From a checkpoint of a small transformer trained on Wikipedia.
Size: 10 layers, width 320, 5 heads of 64 (1 for keys and values), MLP 640 SwiGLU, vocabulary 8192.
Architecture: RMSNorm before each block, rotary positions, no biases in attention or MLP, tied embeddings, capped logits.
Training: a variant of Muon for these matrices, 9528 steps.
Each number is 50 + 15 x the weight over its row's rms, rounded and kept within 0 to 99. Layers, rows and columns count from 0. The size before them is the row's rms in percent of the matrix's.

# down: layer 6 MLP down (transposed), 640x320, rms 0.0928, rows 505-519, columns 160-319
# gate: layer 6 MLP gate, 640x320, rms 0.193, rows 506-519, columns 160-319
# up: layer 6 MLP up, 640x320, rms 0.207, rows 506-519, columns 160-319
down505 113:61 40 45 62 54 50 44 65 44 39 62 62 34 47 33 71 77 69 46 60 71 63 52 40 78 16 52 38 31 69 70 62 49 69 45 44 44 21 47 75 76 65 55 54 34 61 51 27 53 61 35 55 26 59 38 35 10 38 26 27 47 37 45 73 75 51 54 43 24 68 72 76 38 52 81 38 36 51 44 40 43 53 32 55 64 18 54 68 35 66 79 37 54 45 43 71 48 70 59 34 28 50 53 38 37 26 28 41 74 54 43 57 66 76 47 54 77 36 40 48 40 70 44 34 72 40 49 38 28 59 53 63 56 45 69 59 78 15 42 34 29 61 57 60 34 39 65 75 52 27 49 79 53 68 50 59 34 41 49 64
gate506 080:64 46 44 80 58 52 84 47 79 34 36 28 44 81 61 64 35 31 41 29 46 58 44 37 37 26 39 54 67 47 23 33 65 56 60 62 54 50 27 34 51 75 44 40 50 55 57 52 62 50 37 75 41 38 46 62 61 65 37 63 28 47 78 64 32 58 62 44 44 78 28 38 55 44 54 21 61 48 29 41 29 53 47 50 40 42 59 35 47 29 58 55 61 27 58 56 53 43 37 71 41 34 68 67 76 40 64 50 67 84 32 32 70 59 54 33 60 29 50 48 74 27 72 66 62 31 55 37 58 50 39 57 59 45 73 39 27 45 39 83 70 52 57 45 72 47 31 52 70 67 49 49 59 61 41 46 21 88 56 34
up506 076:41 59 45 48 47 53 63 81 26 48 63 08 41 56 62 67 74 43 50 60 60 50 52 55 56 72 60 16 37 28 34 71 43 22 56 66 66 57 37 51 37 29 55 50 27 55 39 54 48 61 54 40 57 60 61 40 77 46 55 51 61 43 67 53 67 58 67 58 48 41 48 27 69 54 62 54 53 45 48 54 35 60 62 88 51 55 25 42 41 76 54 57 51 36 31 44 70 31 70 12 72 77 45 20 49 73 42 53 55 11 38 41 07 20 49 59 18 46 44 52 69 48 55 53 33 42 45 36 47 53 23 57 69 62 50 30 37 69 65 75 53 37 51 50 34 32 51 50 27 44 45 28 50 50 53 77 50 32 72 60
down506 089:28 52 58 50 41 56 53 29 45 28 38 72 54 56 61 51 51 49 49 59 38 53 46 46 42 72 45 52 66 59 47 42 38 50 47 39 70 49 61 49 53 64 45 36 76 51 29 18 57 58 48 47 49 38 20 41 46 40 56 66 60 33 64 65 37 53 61 37 46 55 40 66 51 59 52 32 65 47 26 67 38 54 41 64 22 59 35 07 37 17 41 67 72 54 66 43 71 51 55 47 45 33 46 36 43 23 34 53 65 63 63 59 53 73 32 54 77 29 32 46 61 40 53 66 78 62 53 56 70 55 51 35 47 49 48 63 64 49 55 49 59 66 37 65 57 58 61 61 52 74 41 67 60 50 43 26 29 53 55 42
gate507 108:55 14 57 44 53 38 33 47 58 78 69 64 70 43 66 44 65 82 33 45 66 49 64 64 46 45 57 36 20 69 42 64 69 46 28 32 70 69 62 49 64 45 47 49 54 43 44 44 36 51 44 59 68 28 61 63 59 49 49 43 59 62 46 33 62 61 60 31 39 53 57 60 45 60 65 45 11 57 20 41 61 36 33 49 80 59 34 42 50 65 55 72 66 43 34 50 41 54 64 66 54 66 63 56 41 44 56 52 61 36 43 36 47 27 62 38 46 09 11 50 59 29 57 27 19 65 57 67 63 77 30 36 42 63 44 53 51 48 45 50 59 39 61 63 76 68 14 46 75 64 35 51 44 36 62 37 36 42 60 37
up507 105:41 53 29 22 39 63 58 51 60 71 24 15 40 64 54 52 49 51 48 68 39 49 40 36 49 32 43 42 42 41 37 65 24 46 40 51 33 54 13 40 29 56 44 53 17 55 68 44 58 62 62 25 64 22 55 52 37 59 54 64 36 56 39 49 34 35 46 57 69 50 68 51 46 52 60 63 51 62 61 76 81 26 36 48 53 52 63 32 59 75 50 49 40 63 40 40 58 64 50 42 32 17 38 28 31 28 44 47 73 61 39 89 43 32 64 48 51 51 70 50 31 44 57 52 39 68 39 57 46 61 55 51 52 60 60 67 48 54 71 29 37 41 46 75 56 54 47 38 60 39 32 40 66 36 59 41 36 66 64 51
down507 106:38 00 24 51 34 55 44 42 54 58 59 52 52 44 40 61 35 34 41 50 69 47 46 70 59 74 16 19 49 40 53 44 77 48 31 74 50 63 48 48 32 67 52 44 45 21 82 49 68 49 72 71 47 69 50 55 74 31 30 36 51 58 69 38 45 55 74 28 31 40 19 45 87 55 66 41 54 40 50 64 25 49 13 43 54 40 43 70 47 53 52 63 30 72 47 45 50 55 29 65 55 42 81 59 38 34 69 30 52 41 32 60 57 62 41 30 46 72 56 63 46 24 47 28 49 47 54 74 26 68 85 49 25 62 74 41 45 37 73 45 74 49 48 24 63 41 72 43 54 38 58 53 45 46 47 72 64 55 62 49
gate508 095:53 50 45 77 38 58 42 14 39 60 58 45 60 65 72 45 49 31 54 72 65 59 45 36 61 32 47 29 45 33 59 47 81 46 70 52 37 53 34 49 39 56 36 54 34 66 80 32 45 39 31 78 52 54 30 75 71 66 50 42 43 40 53 26 35 64 37 45 57 67 78 71 41 44 55 38 47 73 65 28 70 50 64 35 22 48 37 55 50 50 57 30 44 46 24 68 54 62 74 78 65 36 63 39 51 48 58 53 48 53 60 64 41 37 36 76 51 39 52 51 47 37 42 57 55 49 68 38 43 49 04 68 39 62 18 72 22 63 52 60 62 37 56 35 32 55 56 44 64 33 61 28 68 65 70 52 51 72 45 55
up508 098:52 31 27 73 37 19 69 35 65 56 66 54 48 38 54 53 49 48 21 46 55 41 57 65 73 47 35 43 50 47 40 57 46 56 45 35 30 73 34 50 42 44 34 54 48 47 65 59 58 38 31 62 42 20 47 58 51 76 69 46 33 51 19 65 44 59 38 71 50 48 64 53 73 48 55 44 43 57 49 64 47 52 55 48 39 34 37 26 50 66 56 52 58 50 46 24 55 77 60 79 28 47 54 69 53 31 58 33 36 52 52 67 32 31 46 72 39 37 53 51 41 72 56 74 77 63 51 66 42 66 53 30 37 39 23 67 32 61 93 58 70 38 52 24 51 48 61 62 58 44 58 35 40 31 25 78 41 77 61 46
down508 092:54 40 32 53 66 68 56 68 68 41 44 77 41 40 60 64 53 19 38 50 77 78 28 24 67 67 31 45 50 56 43 53 40 65 32 49 39 59 64 78 44 82 59 45 48 56 21 47 51 53 44 47 66 70 53 43 19 36 63 60 66 79 19 31 31 62 45 59 75 52 25 66 64 69 47 38 11 35 53 38 44 39 33 50 47 59 43 55 61 61 41 42 51 66 54 23 54 45 70 75 45 41 42 46 50 43 37 80 50 67 22 45 36 36 55 24 60 49 50 74 59 53 59 53 38 43 53 35 32 81 49 49 81 31 72 41 62 68 54 58 63 66 34 70 57 41 37 42 48 66 62 18 47 42 32 52 32 37 46 72
gate509 100:62 54 91 50 49 60 47 57 54 56 39 44 71 61 55 63 34 31 44 45 47 57 47 10 42 53 72 13 37 53 58 52 60 37 46 50 75 42 46 55 51 59 80 35 40 73 39 70 28 58 49 69 48 43 36 47 38 54 53 40 43 44 45 21 28 49 81 40 70 54 44 65 35 44 51 52 53 58 49 38 64 83 48 45 19 48 47 56 61 51 53 37 47 71 52 50 59 49 48 55 28 39 65 60 27 59 59 45 39 69 32 23 51 43 79 58 64 75 53 31 10 70 40 32 40 30 63 33 32 69 48 66 60 35 46 50 26 58 45 52 58 60 44 56 63 57 50 27 64 47 58 46 40 47 84 44 39 24 51 36
up509 100:35 55 15 73 75 76 55 43 63 30 50 66 66 51 56 77 52 55 19 44 76 48 72 68 43 53 52 60 58 68 37 39 74 34 33 27 48 65 49 31 49 61 64 38 52 25 41 49 54 76 66 62 23 33 51 55 49 46 42 72 46 36 57 56 46 57 45 28 45 42 34 59 25 71 71 45 19 45 42 38 24 52 65 82 45 67 37 66 48 65 51 57 43 05 33 26 53 35 34 36 66 11 50 46 57 83 64 61 72 54 59 29 43 57 38 50 44 54 58 41 70 56 68 39 47 25 24 19 64 39 36 40 48 56 67 56 50 46 60 59 57 60 69 29 29 60 30 61 49 52 53 59 56 63 45 50 44 42 58 64
down509 102:60 66 38 58 71 69 46 42 53 35 37 64 72 45 35 67 55 34 44 58 83 45 78 64 64 75 89 60 60 54 42 41 52 18 42 42 40 63 50 49 43 41 46 66 47 54 41 61 52 70 53 51 33 44 69 45 13 53 30 48 52 31 53 51 59 72 44 36 36 70 42 71 55 57 65 50 33 81 59 58 91 49 40 54 77 52 68 26 29 65 45 44 39 35 47 50 73 70 69 47 51 50 38 48 56 42 57 53 83 49 27 66 41 49 46 62 44 46 51 42 35 63 49 43 38 39 44 60 65 84 60 62 32 62 49 73 33 34 50 40 42 79 42 75 68 69 39 31 46 33 75 56 58 39 46 59 64 46 52 44
gate510 104:58 38 28 38 18 49 40 60 76 50 50 46 29 54 73 30 51 48 65 60 52 36 47 50 47 46 35 54 42 22 83 38 49 39 79 53 33 53 16 55 56 48 55 52 52 56 72 36 42 57 56 49 78 31 70 80 35 43 52 25 50 47 52 64 28 38 50 54 47 45 47 32 65 47 45 37 41 38 26 54 57 28 46 41 50 51 44 20 30 51 30 62 35 92 53 36 31 47 66 55 71 46 42 04 45 75 56 57 75 53 53 68 65 34 30 55 44 64 35 38 48 51 75 31 42 64 59 55 34 66 22 46 44 49 54 66 36 57 62 38 48 57 41 56 52 46 30 57 53 28 68 68 37 67 54 67 45 65 64 37
up510 101:53 54 52 62 56 49 52 40 45 55 49 47 32 27 57 47 26 26 50 26 53 42 33 56 75 60 53 42 21 56 31 39 36 52 67 70 57 45 26 61 60 44 45 53 61 40 42 41 70 34 64 59 33 50 24 66 60 74 58 34 47 49 24 29 41 42 38 58 49 66 65 70 67 41 57 31 42 56 40 42 55 22 55 44 43 47 60 60 62 60 46 71 31 44 42 48 59 44 39 38 35 50 76 73 27 32 56 52 37 32 47 51 53 77 54 68 48 21 38 35 63 55 65 61 41 47 98 68 55 39 69 89 35 61 61 59 44 58 63 75 73 20 41 39 56 46 23 36 19 47 61 49 51 43 35 28 61 64 40 70
down510 103:70 54 28 51 41 43 44 38 22 80 67 43 24 63 55 49 63 83 33 33 34 79 42 40 42 40 32 48 61 44 28 22 49 62 46 54 49 36 29 71 41 53 60 25 35 66 59 61 45 55 19 56 38 38 51 50 16 55 43 54 50 55 67 63 76 52 00 47 16 60 43 61 54 45 48 57 46 45 55 56 60 45 54 72 48 44 65 49 69 44 37 56 73 44 33 46 52 41 50 31 81 55 57 41 82 38 55 48 65 45 66 28 73 67 42 56 36 73 53 68 41 39 37 69 30 56 44 48 46 89 94 47 74 56 65 26 43 54 62 38 67 62 65 48 56 59 47 49 50 56 44 50 49 42 37 65 66 60 52 57
gate511 099:36 35 60 47 11 45 27 57 49 25 51 42 64 49 59 66 49 76 66 68 55 52 51 49 49 62 71 69 30 46 26 19 60 65 49 66 42 37 44 86 59 32 45 47 41 32 43 66 35 72 18 52 15 66 54 55 33 53 57 60 34 49 54 49 50 55 35 51 30 31 73 34 61 32 42 58 47 45 60 90 49 48 47 83 57 67 60 36 60 64 47 52 64 32 42 51 65 46 37 49 33 61 46 30 45 52 88 62 67 37 55 35 48 48 65 42 52 34 35 50 63 48 41 64 69 67 62 49 30 54 59 54 41 40 26 39 19 61 60 72 45 46 62 39 65 64 26 74 31 48 34 73 37 54 45 49 52 65 54 47
up511 105:32 35 42 48 44 08 74 50 57 59 26 49 76 08 51 45 52 51 63 30 58 39 40 62 52 54 38 72 64 78 36 04 62 60 36 27 43 49 40 50 44 38 61 37 54 57 49 65 69 41 42 07 66 51 42 65 44 67 40 58 41 18 67 66 60 81 53 51 55 31 76 47 23 66 50 38 63 58 76 39 80 15 59 42 52 59 48 50 48 74 58 42 57 40 67 62 56 31 44 48 61 43 70 88 27 53 37 52 50 46 56 52 10 46 37 61 37 86 36 71 40 51 25 83 35 46 45 60 55 58 69 71 52 42 43 39 52 57 63 58 60 66 73 63 42 63 72 55 33 35 55 53 55 54 43 52 59 20 61 53
down511 102:61 58 49 26 42 42 62 41 45 32 55 30 70 63 77 38 44 34 49 48 52 49 36 32 23 86 44 50 23 38 48 62 44 74 48 56 45 46 35 45 75 61 44 64 32 26 50 54 55 56 59 63 50 43 41 37 17 52 61 34 62 75 51 54 67 36 38 38 48 49 37 42 48 72 25 73 08 61 49 74 58 59 68 35 52 40 56 29 14 28 65 46 65 68 64 29 76 36 51 71 36 58 34 27 58 66 54 24 35 49 75 48 58 47 45 56 40 54 55 33 18 54 54 68 76 44 74 28 62 44 44 59 55 72 41 34 31 89 41 59 72 08 45 36 59 44 52 49 27 51 41 52 46 44 25 33 51 63 81 53
gate512 092:50 48 34 55 41 26 44 74 76 61 41 33 25 69 75 28 50 49 59 51 22 60 44 56 62 30 63 47 64 43 64 41 41 27 46 55 51 50 41 73 64 42 58 38 43 49 51 45 47 60 74 50 49 55 70 63 39 62 40 25 50 41 49 51 30 42 39 37 38 83 73 48 24 34 45 62 43 76 36 40 60 58 58 48 22 36 11 62 54 52 50 28 58 40 45 43 26 83 51 43 59 50 59 24 58 50 52 75 35 47 60 61 60 54 59 61 36 73 65 50 41 58 68 62 24 31 79 41 22 59 40 53 62 40 66 56 61 51 54 89 56 60 31 36 56 37 72 82 45 31 13 63 63 47 43 77 50 63 43 59
up512 094:65 41 78 49 81 89 70 60 56 66 56 58 27 62 50 37 18 52 48 70 53 19 66 42 36 50 60 43 58 68 80 60 40 59 47 61 55 56 43 53 60 61 65 47 55 11 35 58 72 48 34 69 71 49 51 50 34 35 41 44 57 57 61 55 55 72 53 71 72 73 66 33 64 76 55 28 62 63 33 47 50 42 33 31 41 53 38 44 57 26 51 73 57 45 56 49 63 70 55 62 53 58 61 70 57 39 46 40 45 33 55 30 42 32 44 43 31 60 47 69 67 40 32 45 57 61 58 89 52 51 69 57 74 43 60 28 34 50 60 35 72 50 35 41 66 62 54 42 85 28 48 34 57 51 61 27 38 37 49 55
down512 100:44 43 60 86 35 65 48 55 54 66 63 51 51 54 76 34 61 38 40 58 58 59 76 69 44 61 53 51 60 54 38 39 46 68 78 97 65 38 64 59 33 35 56 27 53 50 47 60 47 55 43 51 39 40 60 22 39 56 38 59 57 57 56 42 40 59 62 56 72 62 47 21 51 50 29 52 40 88 41 55 36 42 71 54 42 48 64 58 46 56 58 40 40 58 32 50 51 70 58 81 62 69 53 56 45 43 89 53 55 50 45 72 43 56 58 34 50 53 67 32 61 56 53 33 51 55 45 77 44 29 70 55 66 78 49 39 50 52 49 64 34 39 49 47 40 47 10 30 76 56 46 58 48 55 59 46 60 46 26 64
gate513 118:42 58 24 20 72 47 74 65 51 61 42 37 42 73 49 47 41 36 39 56 75 17 52 65 42 58 55 38 35 53 67 47 51 38 33 32 57 41 57 42 41 48 34 36 32 45 56 48 74 59 53 65 61 37 58 55 57 30 50 47 48 39 46 31 65 32 54 23 81 55 35 53 32 64 34 60 67 37 32 68 44 45 58 66 47 26 38 66 32 27 56 46 66 52 28 36 39 64 20 71 48 53 61 43 72 53 34 66 42 47 39 35 23 66 34 69 45 64 34 43 60 37 58 52 41 46 33 64 70 50 57 32 50 11 24 42 54 48 55 49 27 56 47 72 44 64 55 39 53 45 28 49 50 62 62 47 62 53 30 60
up513 120:50 49 27 45 64 62 79 60 84 37 66 40 75 28 40 33 50 46 55 73 49 63 42 44 58 38 57 66 52 40 74 53 42 37 45 53 50 54 66 46 62 45 48 56 40 32 46 33 78 45 26 64 53 34 57 87 65 19 46 57 47 53 46 54 42 28 57 57 38 49 34 69 39 41 25 60 61 34 53 21 46 41 35 36 44 56 46 57 72 21 52 61 62 35 75 39 70 83 33 40 54 41 36 77 37 51 42 53 60 43 40 50 54 54 52 74 42 29 51 62 68 70 46 65 52 40 73 40 62 65 43 35 38 40 40 66 57 61 34 74 58 42 58 47 71 77 35 56 71 27 51 50 30 64 61 49 43 55 42 54
down513 116:53 34 63 65 49 35 92 50 56 68 55 48 54 59 45 32 35 73 30 75 47 25 73 69 57 31 66 63 36 40 47 45 38 48 87 82 49 34 63 34 39 39 41 66 56 47 24 63 63 38 50 45 60 25 58 62 57 38 41 25 47 69 63 68 32 49 87 75 67 36 57 50 55 32 58 23 47 72 69 42 47 49 41 17 77 54 62 60 76 46 42 26 57 44 74 27 40 71 42 61 68 62 69 40 50 27 54 38 47 37 68 62 54 55 56 66 06 53 76 66 63 67 68 33 59 49 52 39 36 53 54 53 62 57 41 67 61 66 66 60 63 59 32 36 50 63 12 65 50 43 36 58 22 38 66 44 47 80 42 51
gate514 072:23 63 37 52 39 54 51 28 64 52 71 62 32 53 26 51 48 55 34 50 43 49 48 24 43 46 63 49 41 59 53 33 73 37 79 41 73 53 49 54 46 64 52 69 52 58 32 25 56 30 72 43 35 51 57 76 35 48 61 66 44 91 35 70 56 41 50 50 31 34 37 51 42 61 43 62 41 55 46 43 67 49 73 67 70 46 31 35 51 88 33 64 40 56 39 73 66 40 38 53 64 11 44 61 35 39 38 39 57 42 60 51 55 55 64 11 67 42 55 56 31 28 53 59 59 60 52 51 58 57 40 54 43 20 56 70 52 31 54 56 40 55 64 54 63 47 58 40 30 54 60 51 24 71 50 49 31 27 46 32
up514 073:53 66 56 65 49 47 51 36 61 66 51 49 51 59 55 40 58 49 62 63 36 55 43 35 46 56 31 32 66 67 45 52 48 42 36 34 51 61 49 21 93 28 59 37 83 61 19 61 45 46 43 65 57 57 46 56 44 59 55 32 55 34 84 61 47 56 44 57 40 59 69 47 45 78 65 56 69 44 62 20 36 52 32 42 73 46 50 47 67 13 66 74 44 72 19 41 34 49 66 61 50 68 56 35 47 30 33 91 62 45 50 53 62 49 56 74 49 45 40 40 54 67 35 53 59 55 69 76 53 52 31 52 69 39 71 43 56 35 67 55 42 36 47 37 42 32 64 57 31 43 67 49 66 65 65 59 43 66 48 55
down514 062:57 67 67 59 47 80 44 26 57 58 53 73 39 52 25 46 42 47 54 50 35 34 35 48 70 45 63 58 67 64 43 46 41 68 58 48 35 40 36 36 61 53 51 77 51 34 25 70 49 44 62 70 75 53 49 56 55 50 68 64 72 77 67 51 49 51 60 75 35 53 50 37 33 48 49 39 45 47 37 36 52 54 30 56 52 45 05 22 33 38 46 57 59 65 39 41 53 34 45 71 88 37 38 38 35 38 58 54 43 57 34 63 49 31 35 51 07 44 60 46 67 40 75 48 33 43 57 54 50 41 31 67 54 47 76 68 37 53 70 38 61 46 21 26 37 37 41 71 49 75 39 43 47 29 55 48 61 32 85 48
gate515 084:53 69 65 72 64 73 56 41 53 55 50 31 67 33 44 37 33 65 71 67 62 99 46 71 49 35 61 37 59 48 50 16 32 33 49 55 62 31 39 76 23 44 48 81 52 22 38 65 28 44 82 18 69 69 48 80 54 42 39 63 42 60 14 28 42 62 48 50 64 37 49 41 58 63 42 66 62 47 46 63 68 40 41 55 31 41 37 49 56 41 36 57 50 45 29 38 38 66 41 51 63 40 53 46 30 57 29 43 59 61 43 96 49 49 50 44 55 55 35 58 61 60 56 71 70 56 53 32 63 66 80 38 39 49 56 52 41 60 14 58 52 49 57 29 69 57 33 64 57 36 58 60 48 82 64 64 75 41 51 59
up515 083:56 48 24 54 57 17 59 79 69 40 46 41 23 49 24 68 58 65 31 76 64 29 62 38 71 54 48 55 72 56 37 75 42 38 62 57 36 60 30 66 36 43 57 37 27 22 56 42 59 48 46 72 42 51 49 45 44 45 61 59 54 51 56 60 60 27 43 65 59 59 51 37 57 53 48 59 51 44 40 28 50 36 80 63 63 55 28 50 65 70 44 31 23 58 56 53 44 40 48 41 57 72 58 64 57 41 74 60 28 50 46 63 62 51 41 52 49 31 36 52 32 51 44 62 57 77 95 57 21 45 47 66 29 62 23 20 50 52 51 61 86 53 20 70 53 46 64 31 53 70 38 51 43 58 61 62 56 31 44 46
down515 092:50 49 36 61 54 38 41 44 49 67 50 54 62 55 57 42 42 29 57 40 45 23 30 46 60 25 46 16 42 41 60 94 42 70 54 63 34 31 35 50 59 38 87 52 29 67 45 56 56 51 29 63 32 59 65 45 51 51 76 13 35 44 14 51 46 55 73 54 46 31 50 42 75 52 50 51 57 34 50 49 42 72 24 28 19 43 64 74 28 35 30 39 36 44 45 30 59 36 57 40 36 54 70 36 60 48 62 35 67 42 51 61 35 63 52 33 68 56 60 80 54 61 54 30 61 65 33 40 55 45 35 54 45 63 44 57 32 24 60 40 36 38 63 49 26 75 40 50 69 36 77 36 73 22 37 41 58 60 74 67
gate516 104:32 30 41 57 45 47 54 62 46 20 61 63 69 40 51 61 62 75 41 52 53 61 43 65 37 79 36 73 75 45 65 52 76 81 21 23 42 61 61 54 58 27 60 42 43 66 51 42 36 50 65 47 61 42 64 63 61 48 50 58 91 55 54 62 54 52 37 53 74 31 55 59 88 61 45 59 28 75 27 58 53 58 44 75 53 49 42 63 77 47 44 51 79 39 69 63 44 59 20 29 54 59 28 67 57 57 45 45 07 55 26 31 38 56 42 51 58 46 52 70 39 35 57 66 68 50 71 56 74 51 41 71 53 60 62 57 39 51 78 35 51 63 46 55 34 60 51 59 24 58 28 26 51 53 47 53 64 62 53 47
up516 103:24 42 54 33 34 21 39 35 76 71 79 34 56 25 43 46 36 19 56 20 48 65 40 32 83 66 46 03 50 53 45 37 61 33 78 51 73 46 30 46 64 71 48 50 42 45 58 48 25 20 39 45 52 65 78 37 28 45 68 47 53 48 66 41 47 48 66 49 57 63 39 78 30 26 51 72 84 66 58 66 50 44 57 60 30 38 41 43 36 29 57 64 50 76 61 31 22 26 34 61 71 82 61 47 52 61 60 76 48 24 46 59 45 53 61 44 51 91 35 27 54 61 63 42 84 20 44 60 58 59 56 71 47 47 65 56 39 46 44 42 51 49 33 43 66 62 40 43 47 71 82 74 43 64 12 30 31 16 48 27
down516 093:67 54 32 57 59 51 48 64 63 53 46 32 64 55 52 64 54 17 64 41 62 40 73 32 54 49 43 52 33 52 55 21 43 35 28 72 36 29 56 59 52 42 55 74 48 55 37 63 59 43 46 37 64 70 39 45 51 47 53 33 27 44 47 56 51 26 81 59 61 39 17 34 58 27 44 41 39 49 47 63 47 66 37 69 23 54 62 78 60 47 68 69 15 30 51 65 20 81 56 40 66 46 47 65 46 64 55 45 52 68 40 56 47 70 41 63 33 72 81 38 47 40 63 55 62 35 53 67 34 59 48 23 53 63 63 45 79 48 58 32 30 63 58 27 29 40 57 61 60 60 44 40 72 63 54 53 30 71 61 22
gate517 087:55 39 19 40 44 42 57 31 38 57 74 55 46 70 59 63 43 53 50 56 57 43 42 43 49 50 53 66 44 42 78 78 59 76 55 43 75 46 28 44 59 35 32 60 47 71 65 29 53 72 68 44 45 28 34 70 39 49 57 72 65 64 35 69 79 62 43 56 61 52 38 47 58 56 33 29 49 42 51 52 33 44 56 63 65 81 59 62 53 32 63 32 72 66 47 44 69 14 33 57 50 59 53 51 39 49 29 32 31 57 56 70 19 35 60 58 55 42 50 48 59 34 17 72 68 27 46 52 42 66 39 36 53 38 33 34 33 27 61 37 46 62 69 66 25 35 48 49 50 28 12 51 38 73 43 40 23 29 34 43
up517 083:27 57 64 36 41 64 45 40 72 38 45 50 71 38 48 63 40 31 33 52 35 59 44 82 65 40 67 36 52 58 41 53 67 27 44 65 47 49 49 75 44 36 33 69 53 57 31 36 68 25 49 20 48 51 46 49 13 87 48 64 29 60 49 42 56 57 34 39 48 61 31 51 52 47 64 40 41 45 28 65 48 74 36 61 78 37 38 35 57 59 45 44 54 59 29 21 49 70 41 62 53 52 35 54 44 51 46 59 15 48 43 57 71 43 67 44 46 60 70 58 48 47 78 34 61 44 30 39 63 53 89 49 27 74 66 66 67 77 68 38 45 63 56 49 60 38 60 45 59 42 44 26 57 53 37 54 35 64 63 20
down517 094:71 38 77 41 46 27 51 69 29 62 27 57 49 59 49 37 47 54 37 49 21 59 39 62 61 28 59 41 47 20 51 63 77 53 45 45 21 44 40 61 25 78 62 44 66 82 51 46 61 69 33 56 26 54 60 49 44 50 31 65 52 33 32 36 64 27 67 38 20 35 56 61 57 66 53 56 53 55 55 10 17 41 49 57 66 43 57 53 28 52 36 61 52 58 69 49 42 53 37 38 66 54 56 56 44 38 61 47 46 11 37 46 51 45 48 48 50 47 55 68 52 83 51 35 39 52 62 52 53 61 53 76 46 58 60 60 77 06 40 39 71 46 48 47 72 64 35 36 68 62 48 42 58 47 67 46 42 55 51 48
gate518 096:17 58 71 45 66 30 10 86 74 40 53 47 47 60 50 42 55 35 56 40 38 48 66 46 32 48 37 59 32 49 45 43 63 65 21 30 79 48 52 52 77 41 36 50 49 59 46 45 51 60 51 58 56 43 51 66 41 70 34 53 55 47 50 49 70 73 47 65 50 60 50 83 74 83 47 36 34 15 34 54 67 43 34 64 36 71 37 41 46 68 55 71 51 53 61 52 34 64 66 09 39 60 80 32 35 44 80 64 51 68 39 63 43 62 51 36 39 53 28 44 35 63 68 64 57 64 33 37 56 74 29 34 36 37 34 43 45 52 45 58 23 62 58 44 37 54 34 76 28 49 48 44 43 47 53 11 54 58 70 50
up518 094:51 16 85 41 62 43 57 30 18 70 69 20 46 46 41 40 53 56 59 70 65 74 60 52 41 48 61 53 62 52 36 40 47 23 64 65 10 68 54 65 26 47 57 46 76 19 28 77 55 24 35 44 51 44 70 34 40 44 61 45 30 82 57 49 40 32 42 56 36 58 38 70 34 09 53 54 53 44 81 32 59 76 59 56 57 38 53 67 56 19 35 37 57 54 45 85 71 66 61 72 56 48 28 44 56 61 32 32 56 58 49 58 30 64 55 48 31 41 70 60 73 32 36 53 24 65 52 66 31 63 70 48 62 65 57 61 24 34 86 52 45 27 56 51 40 54 44 61 70 60 42 59 54 48 53 82 43 48 50 32
down518 101:18 39 66 57 49 50 53 44 38 66 73 85 33 50 51 38 39 71 17 50 56 47 64 27 28 45 64 51 36 38 38 71 41 35 63 46 17 74 45 48 42 68 63 62 68 19 33 53 32 63 67 50 51 53 14 52 48 66 41 57 48 30 60 88 46 79 85 50 54 23 54 53 51 67 39 61 27 32 63 48 44 49 51 46 59 59 67 56 89 78 61 45 29 51 49 45 54 74 41 42 69 67 57 71 63 40 57 38 60 15 54 37 60 36 44 54 42 52 54 47 60 35 70 56 63 59 70 55 99 46 58 47 34 45 14 73 37 45 26 70 75 63 48 55 71 44 44 48 73 25 55 56 71 59 51 63 36 42 59 53
gate519 081:55 45 33 44 27 63 74 50 14 52 33 33 58 48 79 56 52 40 36 36 56 62 42 25 45 40 56 67 48 26 21 40 51 21 61 34 45 68 34 64 37 65 44 47 63 37 28 68 53 39 56 46 52 19 61 44 51 71 55 53 53 42 39 43 73 34 62 43 55 55 48 51 65 62 27 27 48 09 85 60 42 71 37 82 34 51 61 67 60 54 39 37 64 59 46 58 41 47 76 32 43 60 27 60 70 42 68 31 52 63 76 18 55 79 54 51 42 39 44 64 35 45 62 35 61 69 43 49 50 71 46 68 34 57 61 37 50 48 57 77 66 28 48 39 33 55 31 60 62 69 21 37 42 27 38 55 50 59 75 53
up519 081:41 29 64 32 61 48 56 33 70 67 51 59 49 28 70 35 42 31 54 47 40 63 52 55 56 43 11 53 54 63 83 49 46 40 47 50 55 37 64 48 28 65 53 43 49 43 45 55 24 50 54 44 81 59 59 28 42 53 40 49 27 38 47 48 49 67 24 18 33 22 53 30 53 09 71 54 34 58 48 51 71 31 47 58 54 43 64 49 85 39 45 33 49 45 33 57 12 53 53 53 21 48 35 47 54 39 43 61 43 40 33 57 54 72 36 40 44 51 57 73 19 49 44 50 43 64 69 63 57 62 53 70 44 38 42 44 50 42 46 74 62 40 42 81 35 55 34 57 49 44 52 40 68 50 63 53 87 52 30 49
down519 082:87 34 50 42 05 79 39 74 68 60 63 40 36 59 58 47 57 46 48 66 38 64 65 57 48 62 99 44 41 52 32 54 40 40 42 51 78 39 35 78 69 50 16 52 33 62 59 52 40 35 60 64 64 37 70 53 66 50 64 23 44 36 44 45 62 51 43 59 56 38 45 35 71 78 50 56 62 38 47 63 54 49 63 43 52 54 23 36 44 42 49 36 44 80 59 41 85 51 59 38 77 39 28 69 66 42 58 41 42 50 47 55 43 39 39 64 68 48 73 43 50 64 45 36 60 52 59 39 30 49 62 50 46 53 51 54 35 46 49 43 44 56 50 53 47 47 54 22 43 75 29 43 27 38 63 46 27 77 82 43